Part of a small language model's weights: biases, 97M tokens.
Each number is 128 + 24 x the weight over its row's rms, rounded and kept within 0 to 255. Layers, rows and columns count from 0. Numbers have three digits each. The size before them is the row's rms in percent of the matrix's.

# layer 3 MLP up, 256x64, rms 0.253, rows 79-185, columns 0-63
092:125133130128136106130205128101130144167159140122108143129109121158107112182115109138150122115186080111089134147136135151124081099114158105117122133089134148154111126124129106084126131162121133
082:125145165185136127100177158146112145137165165139096107144110130160155130152126124117129105086113113154085125143137167137135114109114108110099127152178090106108155111110145110102107124124095111
110:133157107121130083130099164164122135142116130105110169098129110117102130132124121106143150162113094154115174125105131169168131140130125094147162092121095133104142155164112076092151134097119150
086:116093116168098144112122121100147147121119152108105143143163142144167137134170115147133116133091121139147129128139129095112136111168134168133167173129110108098147122151102185114103111111062142
085:133102107130120125170106133153126148096122163079144116120145150113133114132123118127143112115168068109134117118105090122128128122146157127149098101094159142191105114177081133141100142158116142
121:146103110150104127121151119163117103155171142126115137159104165131132123101119095125116131118134128113173153130131135127101124197124106102128117141174096090091153135139162089118181111110099125
091:107153135128144127156142120114156113098141105144113154155089131100211128156154132101177135119111135117083094154117135125154158082111117128090158135107126112110146097114139097122113133150144119
087:111135114159136164145130145149126137113156077123140136107132131098149152164107122122162142134112095137115136144157120085090078115129114145124115138116081177125168145166103126176106113164117152
080:123094123101104119123139141120121119134137142149106141115138092168094126153115187125131148162125112165097134090118140169165131144145099145197142145116131102100102137162090100102130112098124148
110:142115131137119152113120146153093147158106184105133143160099152142150104100094101121157129118143131136177134121162090114126094143161133170110069124149095139131116097100140119117142102154129165
114:110158135111162126125160140133123127140113133079114108101148143163136089146148150138137143095097136094127123169107090146147126090135154158120115158120101099179124124126099136127128133179105068
087:140104090118110130129139109132125107104085117200128161089090089138114105112149119126183099119141092148167113141107129105141116119164145153125122109144133114138120164128156132183138106135138143
102:166084123152130137131124101175103144090148130134123133131140104148120119113104146172111156126152084104112153172109130113131119139084154094138156140161126133166100112115170144113153084155111111
117:114084100138133149116166118136101126098092101137077126118095080104171118140142121134148150125163149145162140171151136136134169121135149128100104164128084117137123133167132166094132118146104127
133:136063153118162107093141154136130157124140124129074115114109121124135080172119100112120117102114129156133126149107093164126108141106100164155099109113141129154183153134117133149150135164135109
088:161112170122105130093153092146124096116162147124124097113105131137105127101138115179097133150166055134134139151117154152116078116135140122163116107158115096154118144141148156121146120158129115
079:103162118138138142141156157135105132133115131168109125052116102133132152118124134133143114125159093173108121183128123115140086094124134082142112147157121119132160128083103129188120126135131126
109:127156150145152131114138160125072109145128175129145116148170108170117084140112109152111103142154118136084142131141150112189108090126140121087141160114105138137075116132123157121128125108121140
087:150108175194117147160102123097116120114107090086108105166145152168133116129161171135129120096155137123134152142104157116146116130140101114105099173130125142129111093119127149119112090158120124
085:124100093155126111123118151170165094125160110104138099117145120141123152177113092158121181104124162120126153149100131135124106104159100121114147120117114106129146106150148143094143141099094190
088:108118106124126136149115120147141167157149130118095140098112148132128145154135169119081123097138178132100155136094103144140146134109106126117115153126157105119115170159164091063175115117126155
086:093129110117131157131137124130116143111141127187129117102110147117153125117144112138147168132165124108098153140125138104113114084137087141138149081140129108124181129123154052119136163172127102
083:122109109127143134117106116117074144120141199133158096138111137160107103147129129128128151131173130157183104118135116107126107183140110088147145145091142153103145097140128096105158112126134109
092:116116129119129168147174126150075162103104099146113138081135167123133095134116102109147117154127153149177135153100109131116119120139141151129102154136131160121184134111099077133147122165119108
106:154152080158144155151117118113120124125097106108098119100066119108104133131130114149147119099185093119172160171107117149148133120132138153131139139109127106128139146094154156117137099153156170
116:123107104135091143161149165151120120102115127135148149136091124121152096153115156137154110086150130143115186117129123120137160115090140128185113094161111134078135139117135114090134128128166082
089:088106141150129125144123134170123153175140125143144107190127121173123106078139120149078090164123154108131139109117097157161123107099139132111097126123123118146112146168113107111146131087127149
093:114122106117128094109143078136160116143120145112170112141116158152139105138145077133108122157166082144136130104157122180132090118101107147187156136118111118147131143110110153103137164105112150
095:116103128117084133132187157134110130120144146130167171122158078090134164134140119141134124117090093127134129058131114135119136102104136084134162102151139103139130147103103141162149134150127137
085:106140083153108119120130081131122144148158122126101127104139144108178104143139096185117145156158160097173086100121144115152102132145120110118140139083129155095118152113111130142109135169127154
093:159150099148141124097114145134168124141123170115086140117155134147148139105069125142115122147146157091138146148129115140144168136099153123133131134101160124089118136147130103069126092067124132
102:114134109133125115091138117149139091122088154108097124167138152123151117120159159145136186174139117112136144113151100126138128159122126112161110093102160110172117117068145091157102156125136118
074:128145106128124112131156092149125121176129126136106091182102093153129132159145131160140178150111117092049137109106137141158110094100144123133117155101135126121134138143128134157113128129170101
092:140154124170144144132126126112134074087148093133144110133115101139132114140120088184134084149156121108101125157134079111123121096132133104162146118102138153158129132101121145137137096157175090
110:148166096170124115165110124105126132127154150117131178108127111141084108117090108111113157137152094116149113146106168089164107164114129088149153137143074117138143150141121175134123138122117137
110:118125150147133116120116140131109134186146129116143168130159118133143113177124088134098188127165131118088096118122126144148071116106141129134151125126105116120113116179150134131063121138106107
131:132112170131119105137144132140086114161125130103131131123167117123129151157145136153110182100164104127087138158110127105087108131140083119137081108156131105113115133164102164086170124145117151
104:100115097127136138168122155126157097155129110140159107129106129133101139170086119116099091139121119154130150188147112081119162131105110135155151105113159154100116163102114143164112113145166112
116:128130107157126128136155154083075105154181157125148133158118137140147146165130119148137126138182107106092093153141137122082080089096125120130137139136114113130112123127153133086108119161106123
109:125139108133116118104127091121131099155149142140144123121086190129130129117114170113121124116151089139130083126136136109096131122170149104131149147133130138118077170169123100161156123174078141
100:141148080132106134182107127130142106130139152121136165140100096173151145090098113160156131080166113110148149123117149163138158128135123127143144093148145157090092120095157128095133117135105110
108:169155139126129151128130130164138100122107131140120148113144141092151132137067132107123174145110116155118143148100121105179118166135152090161093085126155135131122158104134107115145107068116144
129:104076110118185128106205131109142139149136115187112150100153128121119102140093143098134141108146105085135168139125125127124110128137111156153131136098131110134150135118140121118130165118133080
101:166132143145124104133099141154077128130127145142124139110158146120131058124137168116143118112143086086092148165180123110129137154107116122183121127100098131137123127148134120162127132082106131
098:131152125129166131125146132145143171175119146121137108072087154113139094150087124104106144081146121164144131095109112140157120117124136141135094154158148153122159138133089143090132099154167139
121:116141114150139151133125171148085139117091148140060100136093121074142103106154119135129166112171149105168124129157119155137138099091117146108129112152154109148137124093171142135143121139135135
121:114076081136133105109124153124139104115121176130097141173106123167153109156128096143136141168128146130166199153133124105114139122124164116112102131137120144117106156085142131133093109105121121
110:135168131144117145123084131143121132166127113126103113111097151125068138146141129132095135110102117154132119176133147097127123151143146140151185138110128131129110114192085135143179102102157123
096:145113119153145155096088158142125154106078137104121127152110175121125127157135169087116143142128113156117181117092146129095165141114101129141129126146119140136165091130167134116117138128069115
081:160114132129141141130120183173142101114180159128118105105135126158114151106072143118141121083134098151103118148159129158145115145099103101117136107080163121133108144125096172138108140149116131
087:145116151116107152096124105113104106171122179130117127142084141105106112131155118075106207145126107120124124124153147100160104133149176114133138151126113115127096130133134158093124141160151122
095:145107124150156111146143113156159111167146140162118127083139120132142111152133131188111105132142139117124118144134113114092093142154157113082146086061133103102124162143129112161126097138134162
082:142120093183128098136138133146093101138123090124142133121149100087161144168154089112147109153130172132132121139107181121157102096134121105167128110124147122160128132106100137091138118112171100
113:132125112106132149076151125165104120153121150175097181121127107112131131136122111148117154153117153170114110098158107129168129140110117129106127112119100120157065119084137142109136134170100159
106:131125104126142188122096162130140127126115108136123161137084142139079128120073130068148131146125126156158119132137151142163125122102140168115124164124127107115119160077129117096138121181136133
109:122117110167148132121111109122142194160134115134144138107117145130125130160136140140134148129154146124110102096123097093129120082157112126161140138095128139085174130192111108094138084106106159
091:151121155099132106164130098155105108123132085162154150144078153117130113138146103145127150133130094146143144128100130145096141143137124144104154076129154129194139131122115109147124076117180131
106:094138109112129150097123139131147096119126093093135134112132149118098093113139145154188179148081113135150152131130127130097144093155136137153164132143148153107136137142134082143155127099069133
078:134140142175092131104116076130102107137128127120110121122123106129107087137130142157130131145162165154107103133131110139147061098111139147140145138127099172094156151144157115147164105126175094
101:111119135156131128148112134143134137140127115126111119176084131122178130099100138158136129179126102111139075095145131132090112100154116121119165115116119158142087170175185113114121112146127109
096:128093131122146152180127133106091133156136124115126138136135146174127163116117111126120100115082145075122144135101145135128116159124155137137145160110082153055118108157134103125153090106152124
098:127131167140168168115148121154123131144110119144131068110150140119144133110132161187076133144119103141105103113122113121112111119171118091110159134109136122195139129082139134119114098143109129
109:135140166134102131108150128157106128153110149129151139169158128135148140133085117107119136106143154097081125123054101124151097148104137159133082125124153133110100148117160153153151129087161144
107:109118084153126136178168119169172095120137123125098111141102124124116137105126151142131126090144095140138158106131103126080114140118110121106149146074194140111130168121133104160128107134122143
091:127079152132117121090146156100119136131115112128122135114125141137135128142127165098156202121161133075165141127152201112092123122153101101121105122136115137124111129158138155118124138103088126
080:115165111163165137103142110072120099164082138126122138143171106120148140138135149101139157158136149136143121140129119136124121081133126147130086110074084081138140137137167152116118138165132136
110:113151144129139133074114146151141144130136169154102105145141140071211155149127100108155157137120117146135144152090120114083125139136127137148098128134099114138090129101146142099135113098111135
087:148173071102184146093143148159087119136118159128120122137133129110147151140127134090116149148112112128121118095098159124144170103122112142125159098101155155088145149132139141116158142094101100
087:122121149168100138167147120087098132129140117108106119099129173103130111185086157165091116158143122121139102144116150111131147140099135161135116095159115094169115127119147102090129112163141116
112:137121122120137132147112211138169103173090127133141139124150113111133121140132082101089147150163176112124161107124117094119122123137094133101130091125124128116170101158104152140129122152109114
103:159106128121175125140160105162151108113137102157153147155135160149110111088130141086121108118147114120116164126150125144171135115107104116172113099131127144068126105102127146126139130071107095
094:180113138112145127098175177153117096143103152148124149122133123119126105134110154111178108139135141163158117117127126162144128096160100127117065095109128117130141138107145144101077116121088126
085:145154143141117171142122112113116143147133157096124092128090148111085128153129118109126092108154122179161149177115115092151097141150098092109065150123172129131114122148123128126117098121140148
124:127107140117134131124180150137091063147163112160163158112112127145126163128099147120137164130142118147120076115069105131147125157137121094117091106147146129137140132067148121138137126139134123
076:109111156093133128127158102163138154160104123144170073148078117144129149162127129151084121149159103103112129116148169132137142148149081119112143111141143116097109149118163088154151122106120145
118:095080132124152115143119124166129152184113106200161158129123124115143106131121071145110141103117128116148106113157119120176119129082150113142126143117142119145128116116168107122147127133085105
090:126139085100088097113097151103154099161106141115102168178138141133164112129142115120143135131114150101186163111103136129114147185127156135121084117127114154167110144125147133134100130124115109
087:131116124140131144081138126147152090143180171100143122157102065144141107117150131159121128127123114147114087105149139114172101086167142133153158139092109133110097133124130161135105115146146158
121:092069157140125136129124133106105085136105101145161140100152120151123122145132125183138142153075142127093155113123115134130108136090115107134158127127141144132106165137188128154100115086126155
116:104138139132190170086146150111137115096135092146144150105121153141124135164122123125132136154123101116138144126140129096106140177131107110145128118134109185086087177114165122102092116132117106
101:108161086115130120159165158106107119168127152152135123136121128185122143112095133109122124134123131092103131141132114147182096094103145102098105122154093138163128128081132129085173146149132122
099:096178126114129149124137160091142132131132111149122180089168169118130143118138140078110132133147128112159103119150152108130123107086153133169082125128106117161153116119150152115176102130116098
075:140129167098141107103150114142165125105103181124133139160085136174152138117125174110091165133128079119107120140157114115149140101084148118114117139167132127135142094120093124155107122124170139
095:114151142130098153131149161145115132164132139140125145109145138142156115142121081145133088133128136096098187140089138111101107202127127134120080122134148127113157135161135118120106117082166104
093:144109110146134129105094152178097096142128143110109130130147145152072118105132114125105141135133155167129110116121152148128149163109132103097161095110153154070128162147109086131163119141118170
088:121120130145175159134154095115128126130141145097155103107124116154110092152116145119142129134154107119126125141170128199150204106102144094150112153138126125136090093128122141095123144115107098
121:097145133092116155116123172115138106145123147145190146118136133114123126118089132073111106096125086139189176157117140125159142132126152115105157112122187112124113138105128100122141113131124121
097:115139132097143127130110157144179112124108156136079123094151148111130037121146116125125139129161101107137110113132127115099123141135161172104159135121146145104097168125137105138107121171141145
087:121136096146110113157117116119126127139154145160133129153176113141175150142107127174073121115138141089119187130092160128156108149133117104114158134150148090118109136106134133075103116101107146
084:125118113147107100090136121115158101116123132155156123175110125193098112129155068121149131166124120117156109097124164117121128135156134139116163139107155132096129134126119183140132129162083101
071:129127147073130126178139169157133102131098078157127161106129169123158127107132116147141139103132111106142143145114112117066150123149156105068106128116134136130137111134126112129159130161098092
082:145129157134151170134152127172143136115084098113109098114159078164121121142124110160086139140084158108098131118125141137161111149108138129114110122119177109098122147151115113164172105148116156
104:092110155165130112147163095130062122109199104138165156151146112145124127165131135119154123132112102121124117151140108139138146121127129089168101167095141112125115145103133093100122120135100112
110:118136136081169127118140128145116111100108140086108152144122187091158152125165131112094150126130096138126111140148080142100115122160139122127124093126165117140131147118150124148158142149055137
100:112149106107133171139108093181155128139129100096103129136109147134141136098139097138130158101115124148156115127111146140172139121156148125147071109145111077111117124142174138131191101105131126
084:101115151109151111118094209109166116127151123116123131125090131117128147119132129106133137112150139138149091153151157111151115138115110109133109058174112125138100114116157165168168127137129113
092:118117124137124130101132119143106139144091122134122090157113129085143119162156168146161139116174124148112158155107105108090125136131144136110152163072128112137151141110159155156118066102095101
132:167130104127146175099148147113098123121165148179090145121120159119138121138137168115101180130182136131118117121107126149111095108128104104122138138131169100100139114104137148079119121137086142
113:135102123104115162133115189176144116114132123130115160162118094151113133147127143093076140134105127158154155138141154154122113128081113135147158137112083125118119088093170121104107134159135102
093:123120123144114176083107123120109138138106119101152115141131148143136110152098130097114156089122080127163177109131183122187148162145132153163127135154106137118104104099150119103123099112107127
096:121077108110134127173125148135110090117189145111102171163128143131127140126172151138125163129139119159142143097102098150097133102110128106114130116116160132092175145087148106156132098127143115
112:124111152133135135101162120161118137143129119141130109094144150111179122154109157137100138121118110171089127118083117120149095128173142071128135136109182126199126137113145115112108103130107117
079:106101074121108153122091154120144171148113111121112160129116158137132165123078118108106147148118149096142146118089125108155079140168121112128130125116156151104137152150105153081119158112163119
084:155148149133149172129113151096110142159139176125110125100170135200129091131079110127120130149132154120118070153153168113124129109146116131147093118112126131143099116119107096125097123119114146
086:148164129140119169145157132099146142161137117131123186121134125105125154134123174082131112125116139124080124152113120115146112071112122124115144129146089075156087140109180144121117126157129136
080:135119120119169133112119092108073135115142121156172130101095163102101126134144121141151134099175122133144154128121067153162105115157108117116136132128120107159128098148142188100117115105135095
089:116161174175149142096140140137099126138136105115154134094147121136131136154091096180081138153169113104137146135153128147068151142117119084120141149112134159133115141106124147126092116113104157
# layer 3 MLP down (transposed), 256x64, rms 0.368, rows 79-185, columns 0-63
117:125157166116094143128100111141122139091152121165174089106094124118104129141155123143149098140120150136113135123142131095109148150176131092114166132161102038117124139122136126137129138150136122
080:099153120123129103140121109139198167118099101147145113133107151180102109127086103118117122164149092146131126111135113128140115150119120141132132123138114089079151137124125130129158101162111197
102:095145110124102127135057104146124130113115172152151112105127106127119125128131166118093131172154085129149155141171161118137131092173154121133157133149114113147073125111117136133124091117144155
089:126162157116108155101138118140148132101160105097117137184122125116135114136167118087159130139095071103164111112097142101123174160164136094157134138143111094092132115110141107141132134160123121
059:112144117092144102137108131207186131137080113152118134130097154104170106114126102111156130114139102153140114138118099127127178137119138169146120100111170128096134130142122112143112155110105123
100:111130140096092157138110114118119150135066139167160100131177099118089111106147093140124141133100125158152148155146138121128129112120152171093149097126106142157103129131139141133136150177086100
105:065142149130072136139122129127147108124126134110125107102113140119098161160138107138136079119146138158150102156141103169097118093185099148137135128116144123152140190085131133141133117129116128
079:095092159117092126137138145164160100125059135133145118123137159135129142096149118144108165101168150113123135115161122153149127128128150118079102091104140092115124139162137089113159158121129150
088:134125118062135091107127103082131135124119119135133147152169097099083130132090146134138144095108149130147141083145144152122157148145153089129172153143128167116120141172134124121096133115127168
098:129133103127180105097100129174125155105106115125164136144119120130133120133104135163148137099128131099156154090094132183123106172140095159113191132133135096153095126138112103125109124128142095
121:105161144141106104176128124122084156118144112141135169114109118111110124129133132104149132127115124105107150095146129125101120172112112099130105118149133145083156124132094167110104167119211146
085:121128153139163089130098111136165103143112153076089126132137093114113163106130146102129137101140173152085137080120112161155106156141137132154121140140161099127167113109101123148107133095154147
107:164118159134101135085146134168153137099126133130109157151108155125148076094129150166171118157169052114127118105133142097111135130099123114129128100153132113122146108104133100134119116128153155
096:111112122134183140123096165111114106161155141144137133161140086134070160124098111101126107119117142139130095144087108162105188089140132131131136123138135149086138108123142135181134145109125139
152:140118117114123109122155145134116095187132101144150161127140177122108150100150134104151129124133163116171085124119102143112103104152151153145113136168134135128154104078166112095105093100093127
070:099102088129084128092151101165144134156119138124087103128094133118166151128095102157128106142123149152149121101135123120135101094177162141122132149115138157131165141176108143110121151088146103
077:136143118125125101141070115128159152129078166117103139122154091126101088106121141150142081124124143154123171100123105095095153143119146171159109142133126173105147141134117155145166113120108144
110:129140153135160106084155180144124153135143114147120129130129107154085089166121123125145124122144123126074170080139085155183151119162129137110123130094121105114083139113136118123139139098122144
059:126125132122113085095102171189177108134120088108098131125085165113154105091177129117164160115139126106150134120126135137138140148138117135115118112116156144078124106148133128112159138138092150
090:137109191115126113123146133132154113131146130109139093135135103113098153150115097135132156113086129162134129101126140146098095127092164126127131133134173100135104125132118096151146104210099164
094:155078138123085121098121125143146093126087135120159125149147125114121144079138063155161142170113083114150129149135148148133115091124147162102164124095117121140123136136102149140118147121136167
092:114146096153101075136153159098124119099060133095109106109146163128122127147118161152101136147125157120144112118143127114125100137125135086097106152114129128163108149136120181154142161117143169
067:086135097102137099095087137177166094157100116127104123146103139142177135132144117149132122157127107148141142146106157158152156141110109165133138101112135123093137147111133087156098130117095169
098:137144133118121119131124106124145162112123165132110081126176125159104142082138144141154106169151105146077129100120131120124159133108120148123123143149127161123121094045125100128142129162122167
095:120087129087132147135157141151121122091169120115137123152146100128112103105158122140157109104124146120137070134142118159145186105113117131125126134117155150123115140131172139150096170070124083
102:144099120107140088115099172134149150105124135128132132182117119130092141144097068121189118116125135151144120137137172164134138130124130101134141133120128094134146122111069127094157150124166099
089:095114134150151129136138138160135152125141103131145097180157090182099134120139128152081122128158183116116140112121106133078137084103128126132118134147086105136102158158120115109115159109103147
085:150162156116148098152118114103144138104123103145118149139114162138118088160103180081148141095163118108113089123134117129117133158092128108114134113158157141104121159103136083182150122120119157
079:078127086082106101104112162188175129171118110153157169123092129106181126124146111111139116150109122110147141091133132108148157134117121130107139127109169126119134149118118133143145129102105142
088:118138131112150104134145117174128121177124149105071111129130116128126141101116139138097131128113105123133164151114173127088139141129136134106122134120118129176076092102157164086171109110127177
097:115145141081109156128108150123112118124115124157161141097135125128124117108217130105150152144147103158130122144136126098128095087098093127124094163144150109088137110143130128149150155178124123
092:147141111124127126110113130110136144081118157143094119164138124101103079109123128142128136126165100090155161126159074140134109147114099180108120119124140132118178156117148118169080138165138129
079:135115132114129106150113110123156120124148140157156126112110151122122119132158100166157141165148117130108122132108120080083118166114101071086099113124156117141157153107113118134100183153144179
086:146131093121186124138148170128121135150153152080154131150106127080118128148119128106113145121143142135133121158112135130166174140114130104139148107122098075068146123171124124086106116112142108
092:125097081131116116133135107139115133163190090129117129160109103129134168084133111112156074119115179120159110135115149142087173158127129150116132144095138123170121115132147130140114130095131109
105:149145101150104172162123125097155125139103125100120109129127102111134125136102086095119172166141165086120158123132142151131116156095124126172108091111102104128126167125104137113165145170148096
123:122183168102134142130112128088138132126107120133118162147080155149146140124129134128137155148133107081123149150134116145114117134129126110160160153145117097067128102100120102113061147162144097
123:107107111142110116169145112084109140122176126155127106139110125112137138144159126140089100153155141103124130126103174122145086137132134146064151149112136107105150125176086139131115160124104172
120:158131161124123111098153117149162142101136097177179111127130129136093135162127152129117152118099081124118114114143112113148140158160128066132128139151149118099108102103115089119085143128169135
111:140112077145153122129164140138070140127133099143158113127119125123106102134121124119129103125141142141133161111127104131083123142155089148116135087177097132177123140183113123145097130100181137
106:123123180143126141089153124132125134121106089159153100084152135134107125156166147121101127155117119172106088121129095132124103145120113134088127121148123060142172157127130144155141123115096161
102:106136115159177108125118146135150138121106081073140155152103119130104178149107129104114104139118128164072134094126127158124131114157112120137111165133132144113153122100097147114123151098170166
114:137123173155110092105109123127112131136116143172120099155143141141099066178105134152124136163176125116125148131102101111104080142138087102094136110149129127152116161145155130148107122123159139
112:104099145150112160163110123111129113153135133135118087112165110094133110139182136097141103111082066147122103133149126112128128149128114140146148107139148199132130147175118102130111130155115105
090:098107078145110124152137092139136112147142130134125132123132149106151129125125119109086117137095127141160152124137139150154162130129096135185123158130106108186061112109107125151123170114135077
123:158087147134117140050104185132123109112115107180114130112136153165122124139135130122159083129155109124114094119129135123133115119142147114150137133174120165122103133133177092130117087122138124
130:135099087145094101120158108104117141137151135118130104123149144097165136121122129124130127167075119168111124134108130138111121109105137176115094154114158182193157103129133157113156090120130122
093:135118077119135129123099182141128137149112130100115130091145119131101159146120123132163148082118132155148122110101120149145168104147115122120211152131105141146126128120141139080111083113161124
081:115090115137103084098110137182149125150127139122102116131119129119128118104122124114191120103105136142136127154135145164168166157111165148163163110130097114137128124110155118160106091086097152
072:100161093126120100136103129144127125078107106087112119112123141119134125118108104098138163166121138155105137120137177132139122098161116174144165136097136179155140125120079134131183123152114136
076:117134165099116110114112099110105116138157117145145110088112167135090096139171129129140127153103093170130124122157117111093122152197115162098146122118157128119159156131090112152130164105119116
078:130122096105163083129142094160101135126099133161161132103067139117133138106147115116170134129122134096122108186114139134129133116134140126114175134133139142121135138090157125088161157075160124
077:152148137086136139099091074142152142118120138125104173139118115142096126149121153090156112139130151106099158096161121107106127157135154141154106122182129157070151136121136123147117128117080137
115:115149161129161132151128108104148113111164113155157085125116130118130094170133150167135156119130058112131156127125115161127165090142099124130107112124148125126132137145102122160096170112102077
113:104138120122135079132101143131095148112090146137121070111169096145147090119163152188105142149124140128128129097160105175134132112126106126102146098127144164148167127107128101133118108138160132
104:149115098156119094141148109105123100123106088123166079162130088158120164098150109119118136145099119119118117159117163157146119127130172158130095141144191145123115125129109157108118126139164094
088:082135148113158129117109130123181140161120128116152117103145135140117132150118102150109143128167184131143169094135097077171139105099127104138126182103090113102118117133102113120165124115128144
108:201101118122132109136135132146139134132143089141133090150116140135167145120105100138081148160120165116098134117143132134094093122149120138111131166117124146156129158157135124119059085098140114
057:124138121109077121101068111172171146116093125133116150112116141125158119098092130113154145154119112146127177126106159142127151143132095137111112085159142149106118090141126135141122156142107183
093:182165155100144167120094085118121109112146130111112152123111084123105138101105138116127129138156148112132137124135126124173152145152099103114180141134124075091109128134089161173133128146141137
102:158092141125112107173096151090077148171145120139157139109112154112149152128105083123135067154128127127135126143101121163137115148150172085126150133093110110125099135135147143129110108146154128
085:106123068143135121134167155148150105122149103085121078132139113141137157092112132150113066117123144139102077126130163145140129150166130096155130153123110106096123153136160148109140105147127150
096:136119170163090115131161121140079181153131122109100108141152130126113150101133129169143130121129114141093121175105087136119110129122113143146117116105139149156122092130166119138107160069170121
105:097139115116103128153146180142128139164109099114142149108119191121149145143108078123137133117166146123122129112109106111159100172125134125097139111118109117131101127167159072111128165086135138
082:121144159129144138144104148143134098116106152079116156109131148118146093169083113132173116151153079121137163092119107119123128146183107132135145104095143138123158145093172116115126090116148112
064:161143142147111052105136153155140141161107070110148130106103140133181124111159123125133158145101104133154131125115091129133124125140131145117151095120171141094169113116123116142160133089126103
098:109165127145140129100113095116110180104090143107130134173104102139144153126153128105120122120105147125129114097140142112133160086161134188134139114141156152110100110155076147084140144119155101
088:149154138113093096154113122159126144157131112142114125161125158178139092103133116142183111168126118105171145137130118103129105104144141138115164115125099115153132133086087099179095115123116101
067:105137150100088137123128118156188111137116125089102129122111132147127093148093155113147114132137132174139126118144090089128161172151149158107097087140143138104116132149172097130140147095100152
114:150156140101168092119099143100129135101178121123115123131177141100140142097127136120143160077116112172160134130127100134142134087072123122135096116155110172150115156141116099109124121110156141
115:102088091115126095175116139099123093124114085136116142138166160118105131145122117130132141111136131112174109139120172136082145123104106133170122106147147074132145127179119150149149129127172140
096:108163073156103127137144126109099132070115053129180123147132154125152143131153090172132126116080127152104112126115162125139102151115128155145135121155153127124143119123123132093118134129141145
065:144098102126165095143104131123141149137097141120157122139104142110165107124111104122140186146137126136154134147107145155168134133128074100110155098113123133083186143101090105135123136132174114
124:140155122115164149145136119131091140075158110146139138129097114146133135144159135157122091157096117110114110136147123140076137145176129152151114133138126097077114098157094122155095166109163101
089:181116116124084118172114092084122132131146134155133143125129103155132108073170141131164131126119126124130135116150134114078106139173124136093103112111131139109130132128125134172080141159137175
130:162116088126101140111151135129105170124174081098100140157155140160157118071121160120137118092146106174127112132125139126140108112164142134148090119152116110130114133143117134153112150123148071
084:135096084111148091139117137176137149165120095130139137150104130129125131106150124119163181132130158078142152141090132145154156132130119113167123116118165105148076141115136104090118097138130090
093:133171145144097155168104122135140142090126107147129108100138164129138114126110119139139099133137108159100094134136101150133128158117132156071132139104100139084169091157129086157165132134099165
120:146080154119139146152103114138163133115123173137141111126140121115111137119131120091157109133133084128132106141155125154153101138127130124133202118074121119145094136112197104141119123108086108
124:171142138168119120133127150129137141115155176126152088144105157141157141099091136107130122090121125122084120132108086127147126105126123112162148106113132155125140148135179147121072079116162096
114:135132142174156153129139113093165149111090133091127132148139124105105126172133143163149153130152115137154123080134090109142138117163140093130147106132103126131170116061099108118118136152110089
097:111130128147145120089105146142150159135105135132108144113099091159126157078108105133123175127172108137066152131120141127133130162113135102119098116124124098098117161144187126125156114148135175
094:152092132112101119093132094115094131140141102090125105135110154144182164109142122148166087142134105143158119136126166157096151111124133109113155103171104111171125121163119090127113121145142161
114:155139129148166114107131160128120156131164111117126119094114108138131103165151129127096117132124088138120085098179150120120101109174146153078146157084105135145115135150121099152143115093108171
109:121137098148186128099176133149115098113088145141145105148139132117131170154119180119115117094085158182136130125100093125129143108153122129108141129106138145161131123108104111147102125143139076
102:094133097114110127129091112112099149136201139137124179148131091151117147113106095113145132152133147149120099083123144105110107135172165138083153164155103122131133130131150126117145094132146150
107:127127161121090136099113095145103150085114116153153088149137151080161116147137154138162154189143107117104140125181156121121148142108118140127121150133123140112140143117107082085090125115135143
102:073107135078127115148127096128138078159143111119100094144139101124172160139109136140141101098146148133158115124147150168107131136138117156120123134082164153148098161155151139117159094114108128
077:125118153116123140137139100118190122131141131140148108156132150125173094137165107148100178153102093109137148143074106081152119147141089120105151136123153133113149128080133144123122115124080114
076:114133151114095133093100124188135120131140110143115102127078098090132118152140131136150124118155114120099128100172115132151115131147148140147157108106120122110118165155159067129119162103158180
085:096154167114151131155126166157158092090121136111138128129154142117108171156132128106142113136133119096124135092140077116096117118148160095088087141102139122132150154093100100128168115155119158
070:114101133167136084117093184150144168122113087136158109119106129090151129096148090166103133127083152119135146126132138151164139098125110172105152116106136132119136123159108138109122160090139122
123:170129145098143140136174115115144127128165089117141119145116123115113186152115151155139152092133119126081090152107123133083134126125114111166090126152142123165173103118114147107118133096135082
103:159151088128104116140156142119183130074100124110114090112139174134129131162114126115122150178161095096184117114110139084117129119147126104158119125114133107134143153115132130113138171106122152
104:133121175144099076145137166147115130122164117128126105140155161111119131065135142126108112145150103136095176161119112114084121096147122130094123132126167114132102134129111125124175164111095151
085:158116121112135150104126077113183082102138154094089111159157122136131137092123125121121151146114110176140132089167105113141126139151130124095099106156134146148123108136157094127122123164127176
085:068165109111140089138135105146130139119103115100125133106099156124126126149116115125123136162102136145133108153152179159127150140110081140130111123130124098155137128155071154071151162122153156
139:124161151135127118108121122128111154079144132140157145132074123123084089164161156121125135147122128098111129134164143074116148130167147146127131134142120096100154132142081121158152144127085080
109:142086084129116142162140129149091126100175126150143160183166130118103134127097094090142121149156155109123142134168118117079138118117109143095165140149139149111107152095123118114113111102140143
096:161127109141140085116106129122128112121131144139130130096103096116130143143152100127118159187136119182074119172171102137122094073121144134167123144109180092134119122117122144141130122110146127
115:103113148090113123119113165138150113145151124167135098111144139150114104102160157135104117095122145129107100143151109117142171100132138150143144172131092178138091130133108106152146134153060100
103:168127122152165106143175165135145147129151084126156133120102111127088137145113112128111113094117105098160120132077123151125123120155078104165108120135144081101157117160116147137161118122148156
080:130163155106102160152114144133137151103168087150105129128105111109092161145171154065126140148099128085118116145134094115082105126132128101102146125146112168144140159096141133153152136116121142
068:117113081112120101116099138163174176132093093123138137121090153109149118134133105113115123099169132131136138119135159103160153095105142168103124149117147123080120108114131174154178130114129146
068:107140111108109141110109130133163124131078141142131147106084177090154135140114102085123144151122158130119119128180117077151114136110152138124156159157159129074162118132129123140111153092153115
070:090161126068131121101085087143184117129119137142085102162086172128123132135122140114122135138143151137164141127148126102105153153124139149081135134102144116109158124146158125124136137116097170
095:168091151131125138118135125122140097115138131103117107135118114159127104154164154091140142125135093171091119101099087118166086118126146167120113091124105117130143145158206122137135137157135118